Weights of a small GPT-style language model, trained from scratch on English Wikipedia.
Architecture: LayerNorm before each block, learned positions, tied embeddings, attention and MLP in parallel.
Training: a variant of Adam for these matrices, 620M tokens.
Each number is 500 + 50 x the weight over its row's rms, rounded and kept within 0 to 999. Layers, rows and columns count from 0. Numbers have three digits each. The size before them is the row's rms in percent of the matrix's.

# layer 20 MLP up, 1152x192, rms 0.152, rows 614-686, columns 0-95
104:341526553502529539489470577464516571484483477468475489532490496527523555483440493409524541562516522568368466485425453536623462502458497390449495575508505491457530481554466436514565421568531458494383503517515456512520447501506518434508510439461526471482543464529461510501552530504627550444
099:434530524542469458454566507485531463460568518514505450440545616406497461507545518477457474598443506505470513498527441506520547522461545427372510520495579438445408535481474563443553444491599519485417508506573530484528390543511482425574586375456479516504525475508452552463522419499547437526
108:529567579497506397495501428462353495512485482480507548489408470551465490545456489517549506557397490541484523555502483441472479440496503532551414534530555437620493505443494409471474491469607515461522428461492523526540527489580492463609519508505480416492539567466500458457524452463582456459
099:416544530414465564564447485554511475487432510478428434456513451399526511529515459421592408537463419459546502525545483469558452514560495527501457449590527393510570568491480445477473508402487500470502513441540450505476509474476537450493468460423502585444576495471531385503496515462464435515
111:349511409551436501651562411557450478532461516535491602494505493480522519550504553426572498519435497480550495480562505490479439498406483602422493517511526425549543499463505471489485480497548503562546434430564473445490456485431479560555519464407524497484456515434512391508503445504487489493
077:443471473486511436496482472431539495472537453498462531543522451506341476511594464489498561495478454565520420524552506511601499531547481459515481508450480517449511497585529505428482351504516497452483447581490517556568503418483526488507597479464440549542524475504535541497469531500502493481
105:392552455494518439619544432517468457487530553510494536462546503480476459486496493443593470561420497522465401523484503433528545546491504434564521471489462474421472452484466516513457453426412516485532494428479521534551473625427547456466523501401462419356447457493489519459510564510570484506
099:524500391420533566504481415495478442456435447551511487485528597531519511511476458493523517535404461497503626508525435493575467527458466356545378584488572531522438520474474479433521498550497517468379383436491492463510495504465518481471563525488563506469410533493429518466531551482481456508
108:541489407488484536577501554564442383465402502490595461481467625570457469492457565559410531497408528438429543506506480493494431465465507469485347535558477479493404470443373511446496482499466421472419525484492469511511583549547546440552550512463548449555447449461511472513456476480534496546
104:459510513552568482549398495513522418476506570489509469448431610576459514535519507499415450482494488427441504496524510505502495580396480514507433494568492467433477524516420482455493496445466502457445404449457445553562538472479504502473382457444607520450525482441489472444527474510543524476
106:483504483530410491500416529433481519502341499493428503436503635478443506508550472436439478493480560373528514527495469518504481418428476523462412510467450480470533436467481513491492477509569576497421479472657494535503492440559467524496557554462576554567465549516496540479459495449528476506
103:517478488516509529515487481538477455567448517543459568458437554490417472543552457404480589482493488536343447646545522480563361489484504468459388427439499485560430435553484433475499458424505518583466498390499527476525550445525488563471593475467461513433493470482534495513482424526463515532
100:483521465475470495515462436540430547429499490526568538476508548535408531597522501448597555537489351508512516487557464408504520561442450559489420586439479503553503491512382458466463500481509387492493445496543420515457476480475517554548510519445508512558483548577446471478535550475490451585
111:476582526465452502577447569421501523430488467514519531496458465529469438440451459556423482489457471378542441569510473443505506508463431535464421489556380398564455502481539437497471362538548557454468593528502530514476513419473525518591539483480479456497454442524517419532438582499497537540
079:493495438521493438595559450429449396447468499460555558601460515468445523524504442511462539465479373492588533509573549538505584506499573397434419456506506542439512492594450504509466528558482455554468483481613553498592519581556447474564493517473457573458472501484547525441505539485560506546
109:465521438395496483490424470510512595431496543556486450464462624494516467512561542481515539525381424559474506518505453500476580518438441451521475492554469425413409441468523521432468449507463418493484394405485511505502402524468489559451496498469484429495571403473489504578433562471561461558
104:569438434398490485441524339533433489430475508550478482475378564518412495537533541510499454510454427533506536587527497472562457500476553497518443521387516539461522467491501550487467380430506475523563484476554395514482513520490509437471491536457566401452526510476445395396492521514600440503
102:507428490502533560662520477492493519607425463537468456511571574557510488503469548405466558594376519507541507568582494473448501544435445477461526531474376409509503437451546460466437512536433429518452445473503538502521541500568440516464471586501545434494535449502450557507456517430511393509
087:529492519416479429533562394467527464375449551515467535457406525562484461522548416523621546536428560463476501523445588519460475478484498531516366482512497412459517446535488556487386551425497449537526549510478531500543460532569454448531461526439440536557588448520477481485458523416555483572
104:439579471467439531600465474466499439514523493557503486534444479474497544565535498515510548477500490550468460510424496553506393477436539427581559523547491433607540388540495489475518375526573622520473546425459542538535534523477530391427501497485500481595484512459432525462542475481492357522
093:546505439518452373540525362498522523471456411451596514472457543482454482425534472456435455419527489391504534722440474429431469558493528514479432535450522537467460450500412510471578470463440548592473518497496542504508485454587549462493518486379542412522539463515516512480538521553518543516
085:497427441471491434467512565497478546373497472550433491497424546507516472519521436509589539517455454473515454517515486497469512498448428469536486500497556546506499545429490477539402462440524449570539480506458495546496514529591499466561529473441516451584520540575460526481497571454438487473
107:414539383509365504455469490496473428494493455540505495536481593473481541482509517491540524459467560391510465597510478447489494558430463473498471521427474512429488508493474533499595540448503483561479440439471485587534453486621409525457562499500549440385577444493569489559540524547531515434
119:509480506473488384512486448450443530485575561474429510529481530482447551531580490524503555544471534494573560472528367420412440474493491465467470440436476530507448462530539468409465515506648429475517488460503519529545491515541472478493482488493484535457534479437459513453514502474450475497
088:466592463463471448550555489506496468494438501473465450496459481566483462520520424531575485520462525435471659603505488446451512466533478432513557545442467512523510541524491481423554499593509448566472453543500544505512524458506474460545449471419469473592487493500470416444559499427486415514
099:527513499470435545579539452537446500404488530503524613472420456464553504437438504419426520422463439465500524609469520503504497433436550435323594526481506440508408477511539507515532475434487541555473474406549409494496425497499425436482522417376548567425537517472450557472543516522510448491
103:491526568543494471546476516467529559617496475513501516450493508507509477555502515438494646491417492531540529540510566534569461425464408546505450458453464427431483547554426478474479463509605473550473407480553472485544457439432382522530500534526496475591460487469409518439470421530511361513
104:439483382473518508611433454487454546510484537492490427529440480390426467568497503537443465532510473470536581462593491485505459436526476507503492490530454489485577544502394448450525479517545472469430516379546468528501429489502566530512592610537464522563509544441490485493449421392543468517
105:489485491396465533495498510410457408456516644551507416500439507437539509550509496425491597466499497567504551542461510488529525612489552478492472583529503525537520551529554492425533475550595562468418560467468540464466496519565418398541413513489508527476469456440445447517479522467454427393
080:573500543404531481501475485446434522417494575457447496533515546482551554544538446452549479543464442527473560466535495540539493568438486461528368521513550492485484585556530466464557418522507467463471476529512408589465497417551482408577453564531498540523497437539441496511481521425570552573
106:548533518553499525617496455411398518515463610484498483431393522524420459509405532497451434530516433542411513429472522413541430609489437589485486552425490470546477435409471499462483528499559446477507496434569466465564554562534499349522459503489472508518523504460469473505458453460521411447
087:473500553451491373412608478526482498508476613561519436481409569560428522595539525399435403579459394516463492579474437499529494442467495413480467553508545504535530508521458450477519422521551436582543407444465477497495485469532454546423523518502479486525527535503434536515560519457555481453
107:538445522426509556491486433459480472552423481504453424552453537494509499569522448518471514499451443480530552517524425522553559554481558496511491479526532516515480454446443451487442471593501572501487374405516574441583521453637464450541441490472540450520535575424431477543512507527550470521
112:449457388521521547570473544487498474631443471524444570510459475506518490498510473451501405432521513419524546527458463434478453516423481527533464460440455396544489475556434514490432471471520475490408526468553537508505485552563452507492569486467560477571538497523557495571420451529578476448
102:460490563525508470634560516467407535406589506513565472516446526520473460502487493455411566405518519477537564526534529421472555553486423435564464461454486439506483455510545491496424452434516423494528496426499514442489454433588511447552429502497412391463463458501491477589383524521543577583
108:499521487524457475548483539442486438527486594472436517565462512402488519558539448449505532534536460407484481531597533498388397510490503540514541474436309460532552525521474483575515392485473516521512526466521426482384469524532444607487523569493479522497584456498500430414481421425482435524
119:456508485554432463485466417481589432516543534546455563541459427418448446478537497479578528577409479349558507575530462430469468449453501477464521659488504433462515488538378496490513473460532552498447420475488510525500549508509503555546578540402478506496487526415481526566553512479540515519
090:491596481455456498534486509433475465561512533512515477501491445481517528505459513450479522476541503491505609628439510476464445480450432524561409537499433490566504566536538428418517536520547433548481472556616460531490460433487523551503611546497509584478523435473502479613491469408489547543
093:515574514388482503485501485550498567399575487579489466450458518546427423497546499473597561511429520537514479595597463387488472444510495523393432416446501500462544543483445498544476499487489498525516474488508501475477522581527414482485476505535503486489436514489548501514468508458627497469
104:463505529460578583476556479537523401388500510467474438574421447424409559475467500570470562497579464558570535500478543528546495467424466558480556450440483494441464487524456528463594457607544480459479500485490368578574487568469540459434398501474514516501564484416459434433545487479592488517
088:454473394568494530503421566418490480544537575546497439561441552409455444518473575447578501503506473516473535500470513428541525422436456547403500593516462502467546486492417531540517567513560461452470421433550461533585501502481490519516476566445598481499492511459379381517536545433488465536
097:516451615517538470512506479502439457502386536572485531444441491436520519555418519528567454473490512426482602482571497483490482509509544522466419485576553465536478486495481501510528530468486517525514413501551477446532487513567382409577501463509514517432382393528470469547462458366543453486
098:514544543448506456486518511513501544480533480543535480586464605506506491525526505628507518491411535532486404452594437440482457586457440422579485497388442470487411479565439498479440449502558474512467466385480411515544471578529530498553434512544484442532536512451499484504532455546503535516
096:402523463499532506517493515553444421528594534479495462503456533496441500457465497521471512503564484484549517513448505471452413531497516453459490506449492518432459585578574552460452429576530491582441511460509481532503443488512475453473478547543496541452474434448430576477400520483558368507
102:472612531504467470528490459476548544488588490462448580391518472363576518567526496413454541481545523474549480569497421503531455438499433522397453491479446403500478468475496406426535468442515453509535496495543456474556478547555496490587558524438495490582531542445466474597443422437497448472
097:451517493519465510455481471501398510450450538513555458421456409552461487478495507454608632547479496468375572494470500507487501498509449502556452545449383451500574531478486464495378446403554610551480495512485381530486545577517569503481543534537484457477401503491483494500442547480607519574
104:522489484508526545504498504420522455431405526535461438537424480454497518575462402548442486458521474462491509489507495434569439386374461503504404527569451445569523451459514446518525518405604471544407428425530531531489480476481497401542555609491547587508460482491466470550496515490511510571
103:452635469538456473462537420515470424498437503548471505586490579447510523523440508492538602666420416485410367555549501486455513408480494548425425487479484489483505407574475478427510450574510540446547464458460514477495388490427453529380544444493452440551529525503469444473479467422509528546
102:544576419510460461483408448489431440388499629582501511540414476461417555576548482543506518517520498509490478503532503477450488501480453506496473557543420461401523518394549455499453377610460582451551483463524505526462513495527445562468471540475552457492592396494476475482448569509557459460
095:417449550482466414447549469528498475445471525581476440464515449355485543601567448551472504522545476549477514487666559457488488483464406473480492504457546453510395467603504551522476489534504474463561495417496505542523381448508426574605527422496464449457508456429474452515471490485539516487
107:467534486492371438543524510459528535554495463447456550524453515461512591519457488520515447559477486435479494461636515400518463481495499454550465561467439453495482598459555511560487405562463502463499534571542413417535363538493415380457534537466547602586480483458461447480495507436430392577
080:438506454503473529598450544545547433557448524556501495562473432439456515567489390493555508484409371479552432531527461510432488499434501561481519571464513456476392516530471492534549489536488540456534388437493465516555472506534500545472459470501488454517571492546479519551566452484567552494
098:481547452391507432616515486399529387515602571503474438510517473469445485599497489509593556588536436473515493549509471404590477499504464519460518471571490496541512547482494473471576473436481532569429505394494506489480500500514468467581468542466559497471545486400405532503449574470520491508
100:490489403427485525557508507442558462450566533492471537565508506504427572512426543545603539452497381471470521491536454484536489413465506471495509479549479443501547577514491545454493493478591488529408575502520478554412386463429481433513516485525524465541392499480515490566521542459432515503
100:386493511455535492578509446513548483553573551485513485431448544455526550509514548435497484515433491467497501484547442455509516482485486575457541509476459443428513521579466476431579418576470481496454449500499480447523405648581477432560555416519441445498525515464516591470573453472579501543
098:466517550559514509533494533557455466512532433563457472377390485499533439608539461453514580448471427471520596468482550553605518540444485469461409470509444526535463431545406472477548456505615544479574521423504478424552473521500413492546492531465455525522427523513504489417432447462574495481
102:481529508512556463516557490493545465520551532532490420504463544497478475469550444435423469471481525514498503591484519490492569527465521477528489405483508371397475449500460419524502427535592527459456507426581475466599414505429550470453451486490475454542505463441536458421511542479508490531
110:528507453493560514485510458433518566399521475582566470511475479423469537526450519578462502480523525552441529504521465467484473515415445519474532509497443570384462506472434388439486503525472551454412430341559501484542456471531486464353442536459488532511486532554518445468528458478490497512
101:517455501549516417547445474539490445526567580574544559467499529528386494459528448527529490418434402504499516532490478399549377511541540428451486530466515518553458468565442390433414438550461480418392514522563453391576392467584506514487510500540491554457415489458479457473502500552482464597
103:407519442558457429459492541544487526512479567393504432450413486433544466452427428497570481477441503502574558543569410477491423497438516515478496607527558494434458496428411540360522462476578470465463454471603478535553473512515508474547527404510532488479570535495425488497539408416565456576
098:500529405372537381521499542489545437488495483506470495486407525566521441479475483375497476490422441461446423560475512474565502519515503434547468523525480470497539622551452523600535371504478468578492445470501459502495523501584441484424502550441565522496481414509422405488514490514577471534
104:519451497451473454471520450477457582489531566573471518472519555396452414598450547518482507496446538502463428473545454475453430447392469510521541473464460588469558556552439474534437548470557548522485477527552416474528485525556490473406435502533510438470444500488450499571439358393553460520
101:451551456491448502430449497529491554531596522553583540467489512503448436501442433520514582425512482422466539455515487443532414563486483453522502496561444565507443563549403455528525412575433447388492435436554473569429495499533561544480589473455571491572492442501385512437570561537556481511
104:451517503452429509574436435500503491482413480506451440516453547503377448512426528538495527477447482509487560555532551442499505454507434486569494511491501524503518589503470543466530474433523478500506399467560503499437466457463544520568498584473394541547483469434407431480506494417513454458
107:470439469462502408538483569397468516535563530445490502493452528492507416490510447521494475628393502503544543520521540481445509479477417512521576517567490453367452400461534435498439492502477534568491467468483507542432548473540507547479541474487424428450582507485477505442462535419462482585
100:465440475471414399527414457500450424442529524570417558451432507534412475426468419519539470552529529470482439465502539556397484563430471563518427521482442465464477519564454461421502505511558421524512526524544541495417495591551563413456464465512593485471552409502533422498450440462515566458
094:517494436515573492463513487487526443496576520469560448513518429485460524553523518525423539534452579500492536477513544424451450507467463519532503442559470499537491461610562436415455465486510394531507475455517396456538585518551427443504436518523586429534453496450447476557350473397626469478
091:477533384492379504514486604484404515495581500471439425494408539396487451527446527444501489561542512543507495454498510493416478534490537464382512488565543557546493511545478426470399447509520536526565548545587427520469571511552563511562459477511607454568448459377488512566436528473526437583
104:467474507478444412582536522384524494463477501505552519545471566430451511491503414506498494541511432438477444598500519449514554504412467458499495506529445500530472539547406443454418493482677409526542463563529488564533453528477447521489461448459477508540511470525462471511570474486620463487
088:471599478541486460546464451397559598475554490507519582473409479468547412444467428510482421445405501496442488495525546449547502556436455485558415522541488487467459443591491528462541527503487489436442457485562467545503455558570525562450516517546545465631522474499456419434480463492554555508
108:529525443520586454469485469510495559515490460591452499576508503452481465523485498513599504469466489475473444520515476481595483577470563475480468515463509444553398495458549496529540425569552530477497477480534395530574586563532493477478406482531490440494543510449482533489508424450653509430
106:484574488475353476522497466454454480534544591528497528538475556367473482573488561574511530497447498529519474478525464448530490431421454467555535529538467475457527655501518487525554503462507458459465527479457526478556498511556439494463490579495463531468396467467437471537475518523514502505
109:479413493421411511496532440406508478380593508618501469578449553522499475437391521499601531539474470453506437457552458492521474472462504489487384471504416467491484478489450393359460405509451460517435495520454524560509496502567518473460532412478596482504611436488442429520557534327528505604
# layer 20 MLP down (transposed), 1152x192, rms 0.155, rows 614-685, columns 0-95
103:483554586486598597368555541502562420509504432482557418469522513517469482444495587552483534489554480454528481550545508540496490461434478472448510492486491535502499475507493469570456394591490559563453499530465540451406479518474505513475466558500599483438448487484577428498448517517438513503
100:514495577545539468508435565519478481500502449457493454460438547490450515495524580535450540543439596446489575504494470471588497484488551561437646552565510410461475540530466552479564524588500508547454601526502468546450496439447436455508541430498444480487452554566581501489498532496474468491
104:470479466429568519402593494547527466588444497569495589564512596539506538443493502423594532572486566509482482517445494498527570584488442422444552455507398546483485569523521542518507472448448437552504523434479473439486491487498561470500509433475532610490506512530388577499450529536457372440
096:485505534563469443450418505428520526457474438444480481505554545454563457543470368515509486545542576473534468479373503549495466430533570473499507534459449502506520435426471443586541497490520506548511404528554461492489506575488495465570598533476545624465477541506476525557548404554445471558
099:570587496508516622582585546495487494506517431501553499341507489467430567565447511452536584442552466610491539470448527479586417539565531580536607556610515491515491567490465476516450494585457441473482487513590557401444498462513509456472517434535518453591399491574539477491434510509464415492
077:496576493543512489555555507499476519528518584526511452514485547576553491514427489473476530459518517443472566503422512464414551498518487518574556575518483499589474569441427553559465613485546516509501581511499507410471548496497485513443369560477508391444458544500471439505530462485516491522
100:583552495454580473340483549443498543529436459573538371516450433527511570394446527553490508472519496477418444517578551529456468530467449479550513576443462528491497474464502459425532469542504541399561537467457500505521532509486461509510488473581541617519511531507515437535502600540469586449
098:470538428524489524563500472455521560500465449482542525478414457599478551514559516518562494538576489562418525465477480536514460492577514529491547462469400525517448463500475448514508532491425490430446486450501538505425549429406505394504488520607512458476501475436565456423512532437482413523
107:543559478456551414442508445509456524547430558505584561460488483534516652411515565432395546399511614530464540499401552523501519542490539513567501511480590418505533457486504490590464498418514507499462476447453481567581596514526367564481526484520448526502515534449441494411489464550444566555
109:517527401464518521569506510521417597616537524456485509569500475519577461559561475562570522558587502464532426594508552506565433550443465488430537524470388525523407513453618540484486424425437484477523508548480532465504520534560490579455499472454528439461516508604522429492475587433522401524
109:389470457578394619463495562478477495640504568479453491408525555449501524493587481484480479514557505434551521427452642568525474522459476458499592542486588424535560535513447517497548407539509497578545520541487482498551464468539458470501499490478552466536516543489420495462520500563421575544
100:532444565575491409580509549427447555504605576473498394600589459551457478538399494518465476472556489512548490565496561474498478528443385497544457425511555530491469499494515514545544478567509512540578579508481513321443505523593516454552423493494465412558558490572477462477436574542534610418
095:569547481428557531504499549525581503477491533503463544417480532536489595404434484538560506494524525584528541482518530549534509423499450501513503565466551510515548511530616459512434509517367425450474531473549443549568504524465500421492475489519520475557463395523533539435508607499482430384
113:575550507500542478414504504506389560476483492520601469449504477443445514546454560605430536517445495528467541529485480416525501429439546535476515499588461542508515596448486612506529587525501498461476512439468549561493467513488415461484469494509544548483542514590548502544515547469377568471
075:443524599522520511447482580558548528519538487559497463344478471483517517512553568436541514502573502549444506599419420472526498532502438558515551479507497513477452445424587526551502445382514483424546617492519477503492434380485586531459451458491525413504524462530474445520453474433518487524
111:514514484448435485459426420508539466637469557537501436460433562444486578423446529490470547507548512530490495554488643568526542585523446430398531480577580467457491501495504493500437544502516595476451540481428547481451463498433534553492578504384477445541519445509544444513553621500463479496
109:513418502556491512472448552362462519542539532510433498506468547512473520602446446476425505511465481543423522525588394479456451451442495528520476422518465623539503567555498541481462500493475442508514465562501508459553546510466506443510624441399535507570442476509600507562471441500558397509
105:455468594481448535469480560546537430502565441562533478405496511567527535563538579462434430532494485451427524539463587543509583559535486525575580427418507550496431496472540483529447548460469532453491525502485521484527472588446510498481516482497454434493529483538481475452565515583543577573
084:499545482504628635423473622569454536536559459539491497397471519584499516528541530531493496502525392459582553471529395486569493427501453500516618521440516500483527458544483425525581487495478461525534474419538508499498513468573544531509534469537581539434469452492509550464459437530448499442
100:487454555520555387560474520575470511572558437405513572523483559490440441552526559501584562495533471469500415461522454463521514478411460514534477460510521475461540524502530468559498413463528416544521474504411532527574519505513591531550414551513469518447557468528528452577499456527545653442
090:465358563448476550532432620497562479512567526598444458563513572458481460500475552461567513518506513546494514377574505523558498497475499530545502479501575474572552521502530503487421588476560473488491530514439424522531429564408531456499519421491529546482502480479512453558488423477491510458
081:598546518561472499480499420535437558533459527465528445533452437493518508405542526426472549480576379452395516429470402466558549449499549588586514542536477551504599464552520450470496509562512462509497503440491469475516465545462490511426533536543528554458481474540540464501495394388498567535
105:471487535495502524507572560441568561468489413500465608539522443424546473527536605514544555547572518546594475405426521578485375469519569466613498609507500505540518554490467461557425589460563510503427525615510461457428543522547461419504468547511484524525440464583447500521507531432538425489
183:464556430483554454509446552514492534458569450566459582458526448405464493530533497501583577551435518414580503484508503503465399555503439517484471493491436486446505465523404576465453475493515565542478471371453531598520460494524510483544447420368490506524477524543500569446537467531474615520
087:498433397391409554489374527467446443460449451507395471483617514433546477543390531535445509499522429478507451423483498572434406488518508492502575564559494565515447561505504554627496538489493517466469477474504525498493559524529473530442526486550501475510538512605505504455468613532497491496
090:490597515538493504473506421488501494504507378539537485523513550490495480529530531527505506505505493521486526501432477589421485590470402553640438516514479581542543553431409511641543518559451510584464566473521539492493602439472478451495487569471436555453485465584492489518546538507450469484
105:458537576579582548572591461511542432458433419568583541509501510501507487500562581539402485523541496388432579478571529522491563514553511512489419490488428481496484498581486505484508452441478525498506532493471458541586589452516428483518514441520520445440505473492498365443474425381514501527
107:513426539531548540518512534548523610494454521430430494496527479536520493463552507498529434516530461539375500442410431454514544511467515406534550468517555500510489460487500483516469556602577497574430421550459467538522495548508448497487385427477531499577521560425514488534492522464552423555
102:452626542521500524454531417598582517474519496502535545511564501484422570504414460452532397453495525510425496487540503479501477535503421466442527525438476437487453507521559463491593528539460576437501515503515503492472584477460472496499471566614477491368520567505504471445504551523514510513
081:550537517415531480455504470613488538513466520502498502484511517634530461482493502481422511422596489532463491494452548442503570451438509450479491503512508506459518418532471474427538455585572549537418665509440514485520507469495512437494504509510481539485507598468554500413551547463496510554
108:504443482462505474491537474471583506518382484468574514494562557430557540482524487474549484488457510447516585584604539501385500523545498475400508557408417510521452424490441528500545535523458426443531496522517578474425574482501487467440530470487522449440506528536495480442526473550619382485
079:583466543567496620510410523534526423444475455532525528479441496507497563438423487472443480498585489505524518528517550425546440520465493487444473511484465610545514514515543467472557465485466439512569466455480435563480544477507478533530441423497473567527483528529527513423575539394511541452
114:531489535502528627454517519391465434504514507474420458456492539522460568462552498545559463542514500580507514520443519539473503490442579515563447517480525435602497468487417468509483551482517515539450403524483467592491500562567532444546496521466414510443453506551470466415608530507471524563
120:445407486438470534544501525507459431496458480434463511502459507508519576480577500509523503427587523422535485603468537548573464554510574563547451474467496467466456445500438502530526536495519527452507408540453551533552419548470437559532467523418482433431493571456486494472580461575420590438
100:466493477480526561444472521451408566458441419608475427450579521466556517441508504544488438556477470484460528609453544505494448510528438495514515492534497582572534459501504458539489464458484489364478471404559481471525625540529480477479571515423650571424465526530530464507495517507426446541
105:522442505501550505440471593533492556482603530439471449490529511492425453594526613508492442485483503600442510482480582457438511568433479523510414390520514508494540569509562516532492566469501494483486538443533483592448355433508496511499509508571473517455525548547537493496535508515513412372
119:552498552471488449470481447428399515517502527468470571521603544512459480542456444488581535508388431503562526424506518433448490501567498499484436607460440675524475473421447544551533506458508511516491549495532446480503475418563584583604587387610542550462486458420526453489429454560474670582
087:491552471442471522534449460493530473450361424513506529487549469491537490403377560472539406488491517538500521464496520502556508608543555499479597507444450487407459542489533492456568445499473621542425537479519548470539547552593579488497473476524477452481466457506536568498544542417542480445
089:555499419456521454361533528539504542494490577548427514432441495499554477517603497525514488454390566415478541428501527495541458575460497521519468560510470415489507566520550530523491508608487508537432571484563519552583544451521406496498482504523480560527473490527490549471541585479463508501
107:486410509527440535522603575564504410547485405528470479434457584511439614559536602544494542454517477405528448463468468558476542486444538593450531503578561451503583530506586406429476443533545469508598486476527518483529496441511464509529543495491490363518521477460515398588572486489540565456
085:391478411481506587438549457485472459534476491496505527389562495552567504491495473515476557432449548480563495465568496506495512511490522535432600439605504521589637532465487563509482538492402444507536551524486525655434502437449521471422468487451513488485483509597432451463444520507575492470
106:483427543502522376544508591499499467542576525466456518591464422540477352624527548550501461523476449591533430489440452436429496414499467475518516486495509541493555532494460481470447609554495507499529478476471422589473358451523565467468482495505498578371577466457524600468500504561494631477
091:546519468407412538453415423449491567585475518513520503381536571505548458404488478444495466526565532553530441445504529533577471514476450429539529525549408492442540574449505522482558489567460435484540444491428543542450490420555404463498545514503451539551502469409557449490499552509519467577
092:448570482525475581450472485514505596446438513448541525548505463430554538473544529396417540546539484546532491505524471402539559522454485436417593501465565540420446530544500493525480511530474456552582477469430528468576488508457464553569441512476395561474564456501492460514465588541463548526
102:486481528539466470445522547509481464373530555487455511473524503570340510468570529546530532446447444447557513569511506415481492512496460552504444530580512498540436517464449464449558554519614549517465426475433500594503440508451509522454526519470518522540464570504544518485496479588429531473
097:477599488532529454559525518490572522529515489404438511512462409540523346488435535533515554427514438508479535535550449450485422508486390513468544566548515555581385513485536415536609497590441531529517512437543481484540483427416565524517462579450546467522588449469439416496570463523503490457
106:482554493459381506619484486497498568535462561504604495473434494442520509454536461490421486496532564435375451445531500481597499499511529503586614538400492424506506363531503420479562524548509564424565558526442548422473539563460527455479470517443467484517530486494433476463522507519521593478
107:485495565540404512466476548434532529510494417518454470456453493466530432503530556477502471506477541428504464426510493617439562583511508484530527537424537468518516462431459535542510459548475461460521480553560471490424631504446470449519476602481618378499445566479472513466535389431478485509
084:541491503473532517538513613520538487542485447480464475498486533523428559521493543546547550543508469492520481574518464469491452547491514446433477508510492514469577522516442455508509539515480524516528527492529459480514534478532514475418508537518573549525500495467544471439435516464441559592
096:492572482505487489457500488471537493554496523474462531515514451533418460447480522531528498454394530410507522481514442493536485418463526578504530428588478460539579523549465457535478524491483520566474498487394539536470603461405499536449391453566481537465524469490573595489497511504557507468
107:399495465461554498541463514493525487548461484438481472550483495505558473472447433544511457520538482517515552451513535550520541506540485536513475438512498546508413469510545473506551488445505549495507445598437557542530508456496432475473585326477450479515456402414560487407551511558556471486
080:491597524532551414510568402446487535493491493532461484482504582542501455465535519512454524514532498511519529449414495449490562468462476456562595510571530445441487475494534466491441473431514532499387605538562509546469576497545547411550544470519548471533458521559502465410474588511460509559
094:500480512422551360496576469478535518540460469466461618499432511400495411535477501505538534541520502509489498545526397531470466603513475521473522516523487531470499502501383483445430471482601600540453536460459543448540508526525430455502407552564445524496462434429506492608460470305487468570
090:427507511555553536382537471519423485455370434585461448494454453503526455492587381508463484560495490491457407496516527516524540555536488532409509493517518569455408514505501488602536391586543630490478492512486498504528562510542545428539554481484463493514554457458575510437430409459528557503
095:416590433491498512461424495447510609474511558506549481531535499599482493479522483522510487410559572620502451512573541483514433418446498564420477556414452528485550601444469495595500435436465485475487533475545543535525622434469480534478523491482438497488452423538463439430423553521535434472
105:541497534498520581576471462503464557492527608444550479557523489502476515415441539505502497474438567502478495590602580408527506501678555529576456534504585605442549479485465435511405482555446449543499636542498493493551456475444521444533441553464557520400468516429463576507503426536469485494
109:599470488419477587490513481470517450537476462495513516474536392466525528473427521513410547447482530538537474542546475541491510511449487658543452563540457511543444568443450443550518451548409501446535446513490410468593516433477380443393484549568437529569518559509504581504542441507492533455
112:562566506471650557412450504421531589554534488492575474523531514454425475486450488493471529469520531503562500503531548438514446507480481634547542584570438574448547483530508504483611487487399444440492504518583390498473489468504531478523424475538540439465454525524531469471498491484498477606
099:452416509479456472503463426604517541472469440439545457527533548530465604499504570523560516562396519538471459577519457518451385561470511544445522488410556594503494469504519478441516506549469551456520418511547488498475530461464463483510523440474536526464440528481473535407464481527524573466
106:471444500453548521477463562520473556451570467494480476505483433501557552502421490485481500373434483464511514470422550472503499518336485463494489489605460512574521448469516554500627541456496532593525349477603497526480467453549561524495550432456572505464474484517488448572535505501455561512
093:559407498515441552532487476537458507525495442491436459516582560543535508478441561450533554498530453540529462398616412531456492482511476487437501683502491641479520479514475441501495507514487428527486549555480560488477559455507495417519595484538472428543451541464576386537537577561476578473
098:472465453505539502497512473442487512496466402417536496573528555519525535437465489454505594498604446415524543610470576527488543549494526433550482459535456468376513462459515476497577417565404462500510556499486587393486603559472551596573524574482511425543517469534476455548434482492367508528
104:587460559511496512511524550476539451474550465513454423586488419538482549614559587529515506552445532517410543531381416516485508521544584532501432482568519456494436435410555567530499438448461613500544505521372563409465454498472474486519448461512528504458514523458540467598540452490412464415
104:411480411543496498584532568502505544493460597507456467454491530505561422473454461475466465435453506559468514425521467491504476554520496405516542493615397531503544507547458436440469455498569551534551490463561475426570581458469460525476434454585530423572538546556431556383499504467530509490
103:464483479470493577554472416445499518492570499519480542537516469481508501427551494495505444517462451470505544470499504497510482524514515429562534509387506436497512583483598523484477524474467445471416514551522484499365554506507486515464508539469454486462469551500552370463547641380443462487
094:539516431505524523458490466427489557544497487512530500489499467499463483511514572509596500488424516529446573404515528539559534468565512446573440377439422552565482523510447535484406563552414580456505516510523578464507426573436459457501511515481517490543488512539469579508488529493510512488
094:579379511502508491565381450462538469518517492455504566550505563491447488499443572508521586508565468387448497522418614464531464539463480488485452493509562516484416444522477462538481443468432462493524518591528495490498446536548527516587474417482419521511489411542489445495502426453486500552
091:563505579485521549429446383444510513537453580483527491556503517486440552483470484515629504478509526498468513489427574528518492422514529475639526466423473568516432504442512564492499525372551505439532547483394533503503520543495574563428508543508345571578468479571419470523524489547496561421
106:451449454499377459546568629507538495445460518443470532497463480454523442584467561448545426440468540412562442477482451486501454501515450447349491490513474425537535569513635507458490465511554461565476515480506454484472610491466520488568454499510507515446535527435542601552539544511578501554
088:539472531497559485454500509572472357454481593579545475457531451492491469588499506542489596516492466489524477481440456453561518479516506565449536494479488454518400522561506492520557452419508529485572454486482475431543594473477565447484471419508558502389514472546526611559485503487518470503
107:487598478499578601493477502499463435564430470487436546518398470472520640451524591551528478428540475539404476592489492474525530500458542422499489487575510489471540513511585516460516376517486523474480481541464399572541546554447548469456359485466376479537410544469532575482513501454550542479
105:522556611491456521568550453442488454572512439530543571503468540545510505506418492501521496509594436355514528503414481483532575482460433467536452523508550559512466464498503545460571554515441531504431536579535472504495389529484549479464516522533491535493487463501488512515473534478547446511